From a checkpoint of a small transformer trained on Wikipedia.
Architecture: RMSNorm before each block, rotary positions, no biases in attention or MLP, untied embeddings, normalized queries and keys, capped logits.
Training: a variant of SOAP for these matrices, 904M tokens, 3447 steps.
Each number is 500 + 25 x the weight over its row's rms, rounded and kept within 0 to 999. Layers, rows and columns count from 0. Numbers have three digits each. The size before them is the row's rms in percent of the matrix's.

# up: layer 2 MLP up, 1024x256, rms 0.221, rows 734-833, columns 0-63
# down: layer 2 MLP down (transposed), 1024x256, rms 0.225, rows 734-833, columns 0-63
up734 114:515524513536478534488458466537484515478502521468492523483526541566525500525482474497488528528524503514533530508508523523500545488514509500506455484522505485537518491483508511480501506521473493
down734 108:492517511500538514501490478535487507524522494469527500492512530528527526523494498531500510506509523499493490510518503497452523482536485482463443502501526508503504477441497502527477500499486482
up735 101:497507497514533483510524487486508502508550474538512523521509542517494516456479500480485489503474480510512516478450515530497468474482502506517522497516457533472541507527511508466509536499524511
down735 099:481470526490507477499536506488487514473461468554458530519469496504498510525488515498500444508504502517509453498487476501452462495527495506491493502531487490543484496514501486482550532463494518
up736 094:500520508510556508508551475542538485542494507479509463492463522506524529559533542517479508504532480500495506501442485486483540493438478529482492559509503467497512494517471467507458482457456448
down736 097:521495527525583505471479536480549461489530490539494476524494520486515487459474494518547495473479536483477473515515538553462487459491515497482499483482473499534505526494498466472531538473524538
up737 098:492524496493461515478535523505477490505532493476501485497484539520478528508496540478471459497539495496513463507519512474496490505509522508466514493487527533506514499520486484516538485472510514
down737 095:459505500514506454542508505469471460535519525532521469485516552527465507520534511501528511536462504481552525481505509530484526475465504457520464471480495528503516504490527516517481480521477470
up738 099:490450492505477504464496499476464507503473489519480493488522504493506504490478489500490524490499512480531451509490504486501479507503502475501453513464498521520506503482498484477554548462469455
down738 098:434473502493541499443474498491522552500506496499510523521498523509499491479513506511511470518523506466497530491518530526468452475509451519519485509497507485435515518465476527513482541535475498
up739 102:492495489479477497547488467510466484467472527521501513480512514512532533505528493489498549452468512482479440487501523503506427486511458556515480485550524506470463503512460495502492549486501531
down739 092:464499518512489454475514488494440502476530510534534485482480448496488479517501500543520491490507467454452463508468493517490497444524470477466449465500527515475499490513505487505501505500494488
up740 097:532491510491511490507465558505520498509536475504507467494480527523510487468492534517488512528479499469505493533470525465494508512483525488525501449458517475548518496488462481520484542460487509
down740 109:493494483513540534456496507510539494528527508499483532497535527480506539519499491450518490502485501514503504544490465477518552499506457521478507521509538510519477502576527492549525505492518491
up741 106:499519497497458520500536448513499479522491518500531504485502522479512496485531459488468524532507531526527508481512522503497507475485461511493537478535517522505540496521496489480484482499507483
down741 101:495517518528502496520525529505542546517512499491468520481513499468520461451513541513527505497506449493469477461541511453558473484493530530483459470491454492498557514499520472515498526511462516
up742 095:492455509474527489500531516468512505533532489505490470496507497523495491534496491488536520518539522498493548451492483523531481507536494496500483545482526519543534528506498502528496496446502499
down742 098:501517466524508498540511502546479482529511519495485491497479493546443433493527536509499512484496540470543527514465448493478522532537456488504437482456493487547494547435504554461504454490511544
up743 103:546527504483479455445533498519503493483511539487473547493537485498522495496456499500493499505501465484501497490489504477489509444529510489512517529464510499503523473493551513473527528545523510
down743 102:492479548504480498494509491526498491549525504499471498501487506518507479506477519512436508495507459526501497462478504486467463486510459516551492522495503484506497512473537460468506537509524477
up744 083:480504467505483520510479504498489506487489534488519538457461475491496506533469513457547526486502511481473491474517484471492483529479482506485505483505473512491478561471441513467499435525530443
down744 095:478481542497522483462461533445504535483490528454462539548469507485522502493480526494496482457493510511452458493486529502506502480496479521461506539538503482485511508522522525448487497496542493
up745 102:486468485488518524500522512526485508518550488523492476495524440530455491518503455546479503454474484533510468502462544530502431550482557550534480525515473511540508526513486471498518529496513491
down745 099:532501474486576506526473520486493499510495504506528482478491494506456529512528506494549488511481528498462547485467443464487455472539475501517460509514478532460502495459511486536519507523542462
up746 133:497523523553472478512517506501521495445513532495499488489491470491495499489518474526472500532499495493486483498495498537477514518506488489501512504511508545503480550472510510540487503497496545
down746 075:509512463515502520454497486492501523508469517474491493488476455496485496491532469501522451508458492469511508481514463516523486532534465463496525504509516577511506500466509510502516571478531538
up747 095:515512475508521463530498480523467473464520460507522489469478502497525505544509510502500529528476524515521465458496527512510526488499467526506529530481473503493504500498520547543477514510513445
down747 097:488485489493463491475524515532479490465505558501540540516497499478481475479507466511519503538511521480485492519495490547542479532527460498505503485516495552516512467514506489483502501506506516
up748 106:461493490440509538506512516509536491496492502496484514457489489544527504510486509498505505485501499546499516457455517464444557513504469499477524482520463499476557552472477509485458461464487492
down748 104:515551492536528512469496512502499517504499459522481515509490509535482461513486537515515544494511506540497531537493480475445490540498516527485532545463506497463530498556507469467529506485455488
up749 099:507501481490499486481466537485491486484494487520507473496518504510477516476463472516499494512520569515489459497548515522477481471529525523487483481517495425512518516516505519499483531492473475
down749 095:492491486510505500499514491471458496479484478462545538500501498470522536469506520519513475547499441562504468516554472545487480497512551465529485462487518533500475482498505481485473537468512456
up750 101:488511509486488502533522503467516499499515516461522536505487502495498537520496491544499524495517524521509521500545495467547509464499533474540488552498483471445511511537571456494489479478487476
down750 093:491494474494445499498488516462502505494490526523540492457502515466440463502503517494497504493526522508538491474473487513536489510505484512488467494551448497528535483523514487532494470506502484
up751 105:494465526525514498509493514480473504472485485490505511510517500498486524512509468511515493521454469505475507476472520495515504530527555493491491505514490445498465486533493480535507544509503538
down751 100:513471454429497462466501491476519470512495534520536522529499496516530517530473492487512443505504481506577490529556531518515516464497512482493458508500500503477505514479482485493507525496512476
up752 099:578505477519475467542498465509525525478479504476485469503517524536498516546506512510538491507462494491476508526474487514487458561495497485514522585483520518496455503479494531482516507524512524
down752 100:549499519512498493544494515477483520546535487514508507500525483487523467544514520501426503507481523502508534522481510501533498522477513546539479497486474465512504492473518499510478560550465493
up753 099:531537459528500478467512508531510515527519525490475495498489489509500478498485448505470524494507517546473516481465516520522515519503500465513516538539494495505478459491541554489495552513496524
down753 100:524494569495528527503546488519484490518498522488462473523501438496514439504476493514489488478506509503537483463539498491531513493444497512471495492498526531548489545488523491510527489537521484
up754 097:527502499526528494514493484520507517508469531509536514475539500543509521497523473547498477471481505464500524505526504503517526488508542517518552548539527526533476514485497517490519465503454487
down754 096:481517496474483513489475510502512526481465505509486526450487491476486506513482477523469512536489487475494493505486532477462464461501480520506491475483470513524498492507490531466532526500463477
up755 101:501505496542502514492486535518513496583455489519482476500468485536543500519476485478509445520476508487480488503514476500523511482480476531518469513472455487475508498556553506475516506473503483
down755 102:532458494527515521470439495519443522504472468518514515509504512492509544469513519447479524528520496511467528501506481488494483549476443551510511460474489497519509512509464507520477576525492523
up756 105:504453541502512543488465492514468465489471469486468509477466486518471510500549542475510484515551448505457548493536497499492532511521446469505478501502448482515497534522509468485479485457490513
down756 108:517536495530529507484497511498492437495494484505469492536495488481501506489436437494519523499481430522463491476499509495484488491512466495473491460519506509477518513537509499489488487481507508
up757 105:499514507488535523490493493483510474539490471468508496450477515521506525466467500499526537514521485548494533479472511494536469508501522467515482506493504528488505484462454540481512495538509479
down757 100:506516505536493473485490490520524485504484502486511501562499470446499474544492463550474470543489498496536520485509440529481512474482540510452510535491490521502529533519492446535512489547544509
up758 094:483479541525509485501471506489439531495545510512493536530521536493539528505487470502473497492528482551503513565512505488511478488474513504476476536494557437524445536501488480460497475550505506
down758 104:519501519490462508524483488526473499525472497527517529493513490508528498490428470543507480475497508537539522470529517483506498515485497468485502527514521538487509451522490498489527492498517555
up759 084:551507517472474497493507484517450528501441499483545506491486495511490491512498508513467497456527508482421506536527494500438531533544504497461504502518516483518550525525496493456481479504520509
down759 089:488452546512526462526475517501510512508515545483483494531482485485527452458475460530503496509457471539515509496486456504484485479487512468475496486483493518534539497518491479516508510484499516
up760 103:531518490495514506518483498484491548452476504542484510477472491519493458531452559466522487510511444503498497526475463517511516518514486503519537513495496527471494497493479472473461508474485479
down760 106:498496495523534475525505513515561487509527506575515536495489480495467536527499487460523493507490511564488532482481486500477460557448467497524506481512490500496464507483483537521482509501492521
up761 093:485463508526490477486470544541481513513498508508483510486510522521493491524514503487546527520524513526505462496429499501498514492519468473500517519516475516523540516462505440492510488495499512
down761 096:497510505528458534509465512455503547548552486515538532475478465508485504483526472475512489473513512512471513516474541495459498507509481508508518508511518511522502511490496460509496519511525467
up762 100:492521487485490486497481535487514552543509495486506528564476482483483451469500525432482490496478522501497448508494498495481485516461509456514511497525452490526494473484534449493474490486508509
down762 103:526436530455508512491507496506511494516489530504456518516550557512501503511507526509479534485515500486497516462491503482522560476517486462492492437558446503550509476510518499477491539517494498
up763 103:524495537467474504557510451535509521526506481529498452490469491479516492488520509497521518447515486515491493500449498492504499528474544510507490465509525489460483480503503519544503484500473466
down763 102:470505464486498479507482555495505495460497530496520472485492469465505509531495484503504480533531531458497463552512507530552498524486516469441528515491500507467471529510480515530502495468533494
up764 104:457460486518496468527463521512497539498506471459452526506519482528522448497491496511528502486499479502474497502521517511491503487568527509508441474494500458452524465473525489498508505441555495
down764 091:484510477503479525503497509499475482514492457506487485516499505485461506495467505464509483475483533569496493449515505508518479510483526490503506512490525543462471537483467502497514486502499521
up765 104:498515484477502467480474482512537549515486485547453478498468467527529452500490497505494521478489479495492515491460432458510443529502501488514488508545502447470464509520504493497514468499501512
down765 106:507500495488441500518499507543492559470511488519525487511496479507528490472507483484558509532546496550491455530469508496489493487503478490487532517506513478465542497477475502473471462525510478
up766 094:486527530516508443494496504490524507523466531499498470520487551501515516499512464470502497531487485516476498493516489553509505517496511514522484507523505482530513496466479486538514483491480494
down766 102:549510495468498452456510495509530488519464501475506516460450545506494502482512542498485474503487491548538515484505476524509508524522510501484514498480525504502512490520490537483507463519486471
up767 102:496495540527497487503528475506504485530505502525467513472517492485526469505556446457483489496536544491520503498483478529487511484521491503538527457509498489519496498502480506536456536478494462
down767 108:505501513463477497538480527494473541547551551502495497526533489483462510534447486471478490543524479501448512479521481514518459515547499479517512504504514489473503466502499513504529532550468498
up768 104:463523532502501489538488463498452523453510551500538572477533476476530490486469530488478493489489452536484542483476496515494516516458476468496469488453504501465495472533461462484518505535495506
down768 100:519487488526505491526541555502498478510454501534482493507529463511502512532488496523518514503494498473516527492490533482490481510504511536476464517505495475503498510480486490483467480449493554
up769 102:493535473496481535476513508511506462453529516500551540500521500520470546534474505462475503434525475465536478503516497488502465498505521529497522450462508492449503474459486504525521516526504504
down769 104:529497532535522500511518493525507507468474456509494542498497555506529463497484482523478517549499520478483474475495464455490519521519479471484506499475477502484506525474503532469531497485523479
up770 098:575528507503521525511469502532535517526530468522476511498538516481504504464492511480463494475505476501486493468487468488477473517531460483512521536508490510514536541533508506536535493484497509
down770 100:500514539499480557494503496510498509483495524519535496437536512475576502525523490488491487495501451522484485467532450481486536521509542519528532511486480520526478513535541491542452457500477533
up771 104:450515472517503555534469490457482459492521493503473499484485498492494515522505531478533471504501502485457453490511513532469539555475512454544533502517449550499502510515502432493491526507481481
down771 109:485481511515517476510535478520488455498534480543544500509525477497478512507512508469550515472520469523529474467444507475484536443481522488520492523491466494475511482526426530473529501509462491
up772 102:517528484477518515530472479472489539502562470501496503461477505494495500473497517459522513495475529500534514517496495466489504507482473498507502493491512490520451530471457511510511517494538467
down772 105:517482476502497507525498522500484511525494487523538492476518452468461428467489514459498553456495483450475531502474453487444465510489487553521468510474501506510517497508491520469519491458477512
up773 099:525521462505518490505517467473474552540535506498484501493495515511476504491459501486538466506479510451506524511476503482541463491539554453514441500499502494450443510497497514514521525467504500
down773 102:473517507532513453464463479492474518515508488439479527458466510533507489468466496495500513471526485456457555481533480543452497511509465507473483508476520476523486497499531500488432521498501498
up774 098:542548477472524447469506457534484519532481467455493497475511522485516545518502534496511532503454494495487506472473503498492534526476513498450474483492483482473520546560521480528497509484536530
down774 091:423530479492452525470492469555465556504526515504493532475499505490535494491498493498486503523519475487482498508497471532508534452514509515512461494482525474450476481449499498477518550537519521
up775 102:512467520473477489507493473533508498496461513533499503466467504482505467517500531521495525489540500508474500551512509451472551498468539433497478452493506509532500526493466504476518511456546504
down775 100:540500504471509488496507506485460482510542503517505448486480552552481478473505547498467543546492480475539493454494477473550513494474507485519488508507513552516513469497528496498499448479538523
up776 100:535477511510494529499526481481497503476520487479551503503509502546474561457531507518499494491530485467498513462515507501508488488494490449505502456514535470446494543474483550524477501511508489
down776 103:485481486485494520495504525490479547489506486531528538513488533542493465482468496475492527531484503511440424530470504483542499531521527512505499501514516468488484529472499501501506511514496514
up777 093:532523460509510496491501532466479528522506458503494511502515507550494495472535517487506508502512511487526496530494515476457489518487520485522465517481478499483522468510470524481497488516512480
down777 101:505518499484537476539471465524477516473490531477476489518523445522509454474503491466479515485500509500477469536512548507517521457536513495500518501501500510477508473508517489451456486489501549
up778 102:468442545527485514490466535500500480515477496483495529455498460494476524503484466484480554487489484535505475521488478494519504486470483503500478510517516498476515506470455501442494480518525492
down778 096:483500483497493459525509491492503551513453469516467529498461481501424540490486514533443499486542513483547545524537473485505556534490545443532523496497477480512514487492512495495475456498500456
up779 104:509477524473497499507456517507455515484550545517507501503529496502486526491525496489508535478516447557496519472497527539506489522474456483492508499472523518490471536487531524499487488495521520
down779 103:469479521496469489464491529488477484505478511516510550473508498459520476518533504477513473480517500519510433507538497540477559518526496479512530458502478511426479489502535498457530491527502485
up780 097:486524516473494530565497476475517508504531549496513499497530519521482478531544521492490520508551517519503455525497511508500464529512530504505499499510456485477484502493515523505505522488497470
down780 093:484495487527564489528509542498526496492477521509478460494459542461476506522467511521489480541500483502466493506497489545473511503455466476515487464503515533493537498506514517505471508496523502
up781 096:455459483530558476472494534512529532530517502521502470509508505528480487516509463475502481477522469568491496518544436470516530537553505504464504556495516443429437495479520487506499489516511495
down781 087:483514504569515492454512500496468516475487512486536489499471505513538513498481495498504527475495484463487470504500510498493513510477517443510502492502527496510512504481497463487498487487463463
up782 104:482521500505510497467466470503533524516532494510466515491522525516512544517505495496458509514516542512549514461479494510517524532491517475433492517531536490521452516482496488508479474493545462
down782 099:539515491491547525529472497498502522505473513537548510486507506534469550514511511525524526508502534502497512485496506509533493499498497452458501505520489513533484516509430545494521475460516490
up783 095:521504546513481509504535502473495488519492517519502527486508474493512528524516533518498512486483494544508486499499529525495524516497473527492485533516512497547528430489546476482498555500478515
down783 103:521478520513502507524491482486515487509496510470538494487496475482502538466508499495546520478490506539532468484528563492508526493487480476508493505505464506491531490462518513533471486494513498
up784 091:504465516478511518512508495459523487498527461531484501488494489485493602483533559524498486536524458479462523527519507529502544481523470500542510524485496462507493508513505504506524460483488499
down784 103:483509486464517523522506472448480511578484555500496522494522496527507502502468486454459497485490499521520502509471540512463453495543498489480514523461504533510496462476498485518496459540499496
up785 099:499510558518496456537487524471521499518482530487495514497519533491493543490482493541454505479507464506532477490478484497482526480525443474484549511504494550458491530480456470508486511484463480
down785 110:491504526495524483483464502487537522536479506468487494436508536481509513504516551536488455516481483496438478489518506499530509532494477529490482494491486511559495526521540484469507463472521524
up786 102:518466495503487550484509485530516475481463526495506495509470478531499531471479536510506500493496481538499471517476477461494553504495479504501475534487506539506505520458522525478480451523518516
down786 109:489526466535476447521519507487541472518508498493488502518508486465505474515454491521484492476485462535473542542526499505539484500505461474491468474530514455458515474480511531495505488504487543
up787 097:501524511497486527488515525511505542509559508493473512519488483550503525494498469505460470499467541497528501493542531506463519506490509502529515464534502502527513483505527484511514542520507505
down787 100:485498535511550494529462478476501466516472547476505461504481466476530540508503510462471500521503517450507490513506519491502482544450494500480502472542448497533520518467503495464495475519492459
up788 101:542531460508499503470497499474476483538528536501532475527514528548543511525536503486497471517489519525556473537500464500479475529511499491523498489529514479493501523509486522520504510528519508
down788 098:477466536553482502517490483485454458475512510497521535520509494462468510519450556475486480531472471501510479482493460526490491476481522524478494529474477533472457524531488485486506506496516497
up789 095:482474510467497440505492514499483520513535475483492543526461497523508530472490509439515530547523443508487472479463510523500490480513514482465506483491523481490519494524522480525519550536466455
down789 099:518517481498480493489532580531498495479468496517526475493460469489521485487449492538502502520500550482521561495537472535460498506513456547515490496517522488511469491518484487524469475516521483
up790 106:491521510529476526510463470532498495509558481480489500499445479490535512526527501509478492454478510505514463557513507491526518522542498486501459474543526464524469468521498501528512503541529487
down790 111:468499481478507488499491512475477483465508461522521475506534522454507514492440504525492539471484532491536495545550526528487516533509532482525507518503505527459472490556513448504464534489482521
up791 092:525513507480518469542496505528505524537542480521484473454496501507546525554494500523493501507523512509510483473474538487498450485535505520518506571478493486544520507518495503482508496449492529
down791 101:521491543509487538504462517514495496481479505493487491490485506495461494479475570482506509526528565504503532495536502481504504501500495530520477517473520481531576525552472470529469455533516511
up792 097:480513497532483506466517522476482463575485529472479488502510502479525509510533517474486509505526507542496501478519477463463464478463518482480508511510481525510492555505568503498488503507476503
down792 099:474449544498499486497459511473495517509523505497490451472478491479490503449488489495443526459490539447457490519528504510493517471477514504542454484469472529500495513507475488464492540506531511
up793 094:504471530464531472478479470459501536504515536452524533523439522530501538521502499522491556414490483454505497520458515520505515498478494521525553502538480517558522552464526533516507469533530522
down793 090:494533496463483460494514547519513463467448457509481492525483526509553513479469489478463457504554534477509541466505503514480504465520496472500472453525497492487491541495484491512476454522504524
up794 092:482509488510488577517530476458498473551497476499500533483498522520495499454484510504550483478506499534510451494541462507481530498504539524508489531521493528494523489516496494492517499499488522
down794 083:444487473510548514501536505470541447493517524532529476507467524475503511508493500495519469516511521518511479472508536524460478479480485485508471523509569501462486535539466523509490482484526536
up795 087:465466507499537539530513472481516512504525502488475518526524461549523460501469465544528506516535497492500514478506470476516466494498530456471534539525515491472465499524531478469482478464544517
down795 094:520521527520473507489500472535501476504504555465499513480481542528479506486487511508504498500460527456560531497515443503537504501550457506545509520474497498504459508537503476505506482545466487
up796 121:482523509531515496528479544520501493537473509487506505473494495532500490467513474520480526512481482514412495553456494475505489506477543527441488471524527478479479501464482535490483492516480518
down796 104:509489496534478492539508496486531521518494475512508500499514497519449508503521479529497512528477472566479540479493489486500495508464503554463473527475481486467453495542468526515465494501513517
up797 095:496523512489519520492525533539488525482499442486541488544470543453503480494523505513506503550460466464493503478508490503497493540515534489500462479510545531483522440504490531511499492523464548
down797 103:474508491477521488503458477492515509531558540465487490502478503508481515521509496460501543531517512470460488450531449509521535498477529552464466503508463512533449488510505500527512524516529515
up798 107:458489485530542457477468522500527515477484449486517500482531470477474499478522532515494498536490487517492471502502536489481524527529518456468486523478483507509484476464540506512509493449507515
down798 109:511491476490494534470493518487486520465522485488518495492491477536467479467500457461500536504513471498538513509452521531459510508456468542488475502548478481488501511517441513492506494511454497
up799 107:485541475472479509498552497528523502496486505454515463465505500509499478508505501495544541510502513514515489491487445524507470492525499468514488512489480474558469485490531503524510495446493498
down799 112:481501515501468503498513518454454480499478468528468449523471492451517488498461507525504523506504510481520549482563510550452538492524486523500464501506488537521516519481500493468484511472453500
up800 098:533510519518543517529551472515522518478529504513472513523474511512502492516520490517501501505488494527561489509493467531517463508516476510558500527502498511466492546546528513513496495511478456
down800 102:517480482547458477497497501515523514488478503437539495524544490522495461506496487517514519539498500489548508532509485481497538507465479510519530495528469494530478497466498533536511484509488528
up801 099:512497468483497477504490503486534459523514503505566521468537559528502536512529496493500523487487443514504439527504468540541530533472526474493498468517473530489530508512494444513497509479495491
down801 089:459512466511490477486539532464487499499488497519525494579463529437503510512464522539450521506490471507528503492481544461498491519467491499504497474464508503534513499541499517482501509499507522
up802 094:506467556485524539518482441496501463514519467500486472494520499487481514465519501485473509493475482482491467518502489533503499525520517493473509542466479513537489507481504474498498479464437458
down802 101:462485541447470513478487529521464492469526525517594485500513503488487508517450493468535484512470530493526485467502494503518483512492481543490535480479507498548461483464521523491508496482483512
up803 098:507519486494504490511505547513489512550488494483507523531498471573517518472517512481557509508505466512455564475518508492506506496502513496542550515489505547479496472492567495487481509525491475
down803 104:513509517540527505491511469512493489551507510498526515513498447500492504484480514544497495496526516566465539502485514480524515534503504494565501512485487502506483539485518445419471492479522504
up804 108:520522508514469455501506506508481503521517456494477485461505531515516511453512529568507490520533511492466516497502515497453484474547463519500536503483495536513556518514528503452487508507510525
down804 104:496511508482502492478541530498486515513508477502546497529517485567472488502484501500473488488515545518473544485495452496556502472487460516508517500520459521531471491502509509506485481529486503
up805 105:508489506552496483513486510524558533474465521508485525473517522468487528480512473499538454526489532496527519523482501507436472491532489489541472538531524508496466520493480472460497538505521498
down805 103:478483509488474504497479533482466476504466535533521543526441519557508469476541516497455501505499538511453497487516511531507493512519530479450501528496563513496517476462477493489483510487518538
up806 097:508479496495507527524485494517478502566514567474486502513505472488504502536484496499502478470495492488512497529530511511507543539560531520491498450501456520522467467509523440514515526524554474
down806 098:482496535523497521515528490510517526459501499481522490509504507523504458535515465532497493493514491451524484489473471504480532483478493524491508485485500539541498523463509529492493463497504521
up807 100:488504501502501519484533509519523497502468528534492506486487520509522468468563511534509538513506533527477503510541521495482484472495473465531532502510497506476526526521546494466469480508496456
down807 107:466520492520445507476529496555477521515483525470453537476502483510476494492481495493570478591514512508508491525510494535463510504530506480516517487479464527528485510512480505484488480495490503
up808 105:481534493496520503529482476488475499498483483453471539519490528465491496476489465506526490469472498531473483522499491440489481480495515485531504510504520509481496450499515504453482490512543509
down808 097:493467479503481507502508561522503519499526500525511498505485451481523541494519503481498478488517507479515497534525495514475487537468516471476519490524518456477485532505522488499550509555509453
up809 105:512498484535506464508472536513510528518518524491517508503543501483509495511485525533506447494490488490500531495486456443491537474454522520501505500474506541494528493522519494474483517455523492
down809 109:536511479524531504509531480542498518496518565533488453529512470500501469485500459506542462458530497508488523498518530508444499504449519514490560506493532448470465490500452507522498502520555493
up810 099:528506524476481532530498479459492481516485522520525499511496488460518570473514524484496510526529504530518487504503460490500552486506512503471516535494495467534517517482513507461490502486529505
down810 105:486535533497482509518501482535507480467525499558502495525467502512513502533453508471458517512492494538499506493511475499518486488528500509446511471474542494513488513545465484537475501472544482
up811 102:508506484501539480489499498510555466455481452466518476487472518509491524491517487511493501522521484517470524559490489489457517482464521495502536536501487543510544510509519511494532488476490511
down811 092:508506534516515518558524491445460529464482500522486476489509499500505493493453480524490476502471552466500491460476494466495471485474497523482445495498473494521503509481448508508512513482506493
up812 091:498523449504472511526502516501523480535499499474483462517473492476521531552468517503488555453487523562472498495457529494475529506529491479506486517519509510527518498537545536502491507518508514
down812 092:500509482479487514491522456491540464503491508504528487452517519448555509514516509470492524488554555525497502507511506514499518504513472474490482510522488512520476482490509504448463507495472492
up813 096:519468506481454489506484500495485511475505495492526494523483499479497512540503501497506528525477551494566544515494506547503484512487508473486496519473489521501495498484492482492493431506502528
down813 100:518522518487536497506510503524485496509552532465510551535479500488487562487507470487493463465533492551531516513488555487530521512522508502491535453469498504502476462507514527494548556509486474
up814 097:521500487500517506505529515528507500477501456464519536504525510548534479530480437518503469496552550500519515460459467463484546491548490477481481482518532495490533521511476480505516502500452512
down814 101:492469486491492544493508474535535531512503497484472533495539549517484477527502491516484485529530502465454466513524469509482501461517487550522513503527526488533536536501525532522529457490497490
up815 097:511550469470510476502487494518512467519465465556508508496491509486521495501525473515499517488498496521525525508498498517510556499540437468552495497501528495538537461523524497514491480507470490
down815 098:494510514491491460496561484526459490494506507479512479481493527465562512513484455507530484465503499544477474486549487559435485497441507472496518520474479521483508474525501515521455450527481511
up816 104:467485490516476430527534468466497513493522521496509493475485550513460467501462498524512525539496481495457479474531550452489522505513529490525529517464494516506495541520480516513505504528499484
down816 110:502517507543552515511490503494518486509457499549473512461537496522532517456481509481451470488475453529487512458539476491494485516479481490457468498527482517470477487517508532461503478494498511
up817 099:549504478455460509504503512547486519499517478510487517512524511520474511493503536473496513543528516486553519532454456489457474497493466516531500530486536475510515538563502515503497495511483504
down817 102:520489491493515471460448499523523469544501496462521479527481482492483492464511493490502569512471519526542539522531536501476498494502499515490467533487532498461522488522489462515536455496502502
up818 107:483497490481487516467505507534513491539532484504509485472476492490489504474505489545472471527485525532505470526507467521483491505520513483504485479524510539581491490473429510522499506526446497
down818 096:475500516522549507500482512515478469490498490470494486472505520455481532503516505526569488530491521500494519487483474484520460468453510509517475528513484511551507479492534479505488480517482500
up819 103:533509528482493480507480485522516491508517506514523458532511531520487487500541479473516459578499528487512517488523494514526477544505475442503535521475516509527506477495466516506459483499560472
down819 105:497471501491561453551539499530515486512494464486524456472474485504518489490545476479506507501465482524483525501542462475476516469501503479519451524471519517505503477524521551483504491492461469
up820 100:515485528499505469449533495475497508499527526484502556500497505497467512516482500527504484520518516483524497504501509538541475505467495497490497480479496504534461485497480518497510540500499479
down820 101:505516558540532491459511525551517494442515481450552515441441474486475523464490506501503476475514497491521528502493515484505444531499498503475479503493520466493481508498482502488495467482490469
up821 099:473476527497486523485470501505543480491521485497477502463479498509461470508542500503453467532518473507518526468529493507491550541522468470510544456483458477481473536513519505518500538505503503
down821 096:515509476480465520500492508519487506503516505491515468518495451523548471538524505459488492504517512462507490501512490507473504549502493508525515540503520518470508525497481466537467511472529507
up822 109:476508505516493471464505491492515497524481508476500503523504473556510530508519498470496523503512467462482469482492488506525508472460506481529507467513501470484518508490520490539525490504482489
down822 108:508471512508540497508464570501504524529481475491481493431480461457484482482473533469510547542496451485504502514471516475497472480484476522492482501457441493509547472514503491506518482531503509
up823 106:503494483493520467485490495455513492498498509518558468490540501464504495549465537523512478448575473491460532492455470509538500536509486520493457509496489493516495455503485519550520481492497482
down823 103:498469526515492514542504496492488494514526535508535485403551526504524473455531495474516528516508524509476568512514479445495510512518475516499475533461481494502540532468528473472508464544496476
up824 094:507493512486513499540548457478476480470520508486525507495492496525496464474524508512530520512462503499518487496522511505575511485479503478543487465560453463507503505518462543521477518504494495
down824 101:514560532500546467509470481480555524522485460478515494491478500509514481538521484492497512492468477469502511506493503514457460501469463475520482531517540540468500429515520493506496532494522535
up825 104:479448469502499528519476493471499481499481509515499482514532470504520548480513484511491522454493518541565510488499492516501553495502531512511480508472532508523484539572504547465510539505513449
down825 100:501501491524499508503483461508490456530489485459522491466515469519489479487512505468508526488509500515499502528549495476554539491515451519559509471524478506487514464464489495505501471490475481
up826 099:486488485509516468519487515530450499539495561526521467510523474513498492507549508526531497515540462542498499490474514519497493512508501518502518470484547513515497509521498526463518532450459498
down826 105:518540526484482464503485512484464456495515485499520536511551495495490503531475469481501498532489486515486504506488484449486504490500534535531482501510515500489547530501467508494496488515482516
up827 100:417501513476465489498542515509492511527516479522514501495526490518546545466514495468477486497525446495541495527477475473470485493472478493532525558473444523481495501529502483522548499484536491
down827 110:529476486492517430476495518481462463470526554497486527550471534474539552461501490559543525516495545508510463503497511487487446488489517479528488514533539501484460494515519490529452511487468510
up828 095:532531507485508487486505500519529494453515474513499476519517504549515515498515507558480498503484526484449519443497488506496494507544481505484510508537468524508489492503520517510505513484520533
down828 106:533510512530463513498540479551507493547508509483507527444505474501480479495523503536484464493487486532477475511494464499490492506486509500498543429476426491508475500510529443482536541480480510
up829 095:521512514489455483486452473503527498511516477524482509458519473467421451516503468522502528501487521508482492500500543496511497485507463456508481507535484488512508546444495464523480513489478470
down829 090:493464491453544478486491479490491492518468501455450510511475523466491495515450502540478500475494463454470512434492509501484469463524499515504467503511529518505464494528489515482468485487479547
up830 088:547495482483508530529479522486512449484495507467543509499507506508508516513514441475446508467491495457475511481505482484503490478534490450504470487532451493523461479503421488451507497520488524
down830 092:523522508513497531540474511509463510490487549505497518516466470515503463503480489492535507528512478502482491507517489475480514487522487524492490514444458513549493500438488537471529455513471464
up831 100:507480477501490504541472514494478526510504453507490484523483556475509557478478531503490542446539491531452528502525474458534507500530477555498503460490506528472491425473487519475482498501512471
down831 094:515536440521501524523482528515510558503494527530529530454507496524473499516497494495482437514506536497538532498468477474450482517472506454472498523537541543498503509505491513499467519488479464
up832 104:500518518478494531466487545527504503501495499476515499486487498507443501515509482437492482468499518498520501521489464494481490516501505532537501512508496521520488464510511502479520517502513463
down832 092:561465499464498505528496511480481493485429531546533494536486531486451490476456485509526515466476507499535531481485488497439495491510503495502481550470529519518500514473492524521452527496479514
up833 092:512473532535496508552542486513506458498496496519508489487460522453521480490482466545545490439518490483485483507522451498527516492517494517476506531509472485531509507506497534490529517500536494
down833 104:480463506523446458524550504473507477552513557496475504497509514484471451539513523497484467520519506504512470515525477484516465524491520486530550460511473509474503491506516485491526489453513489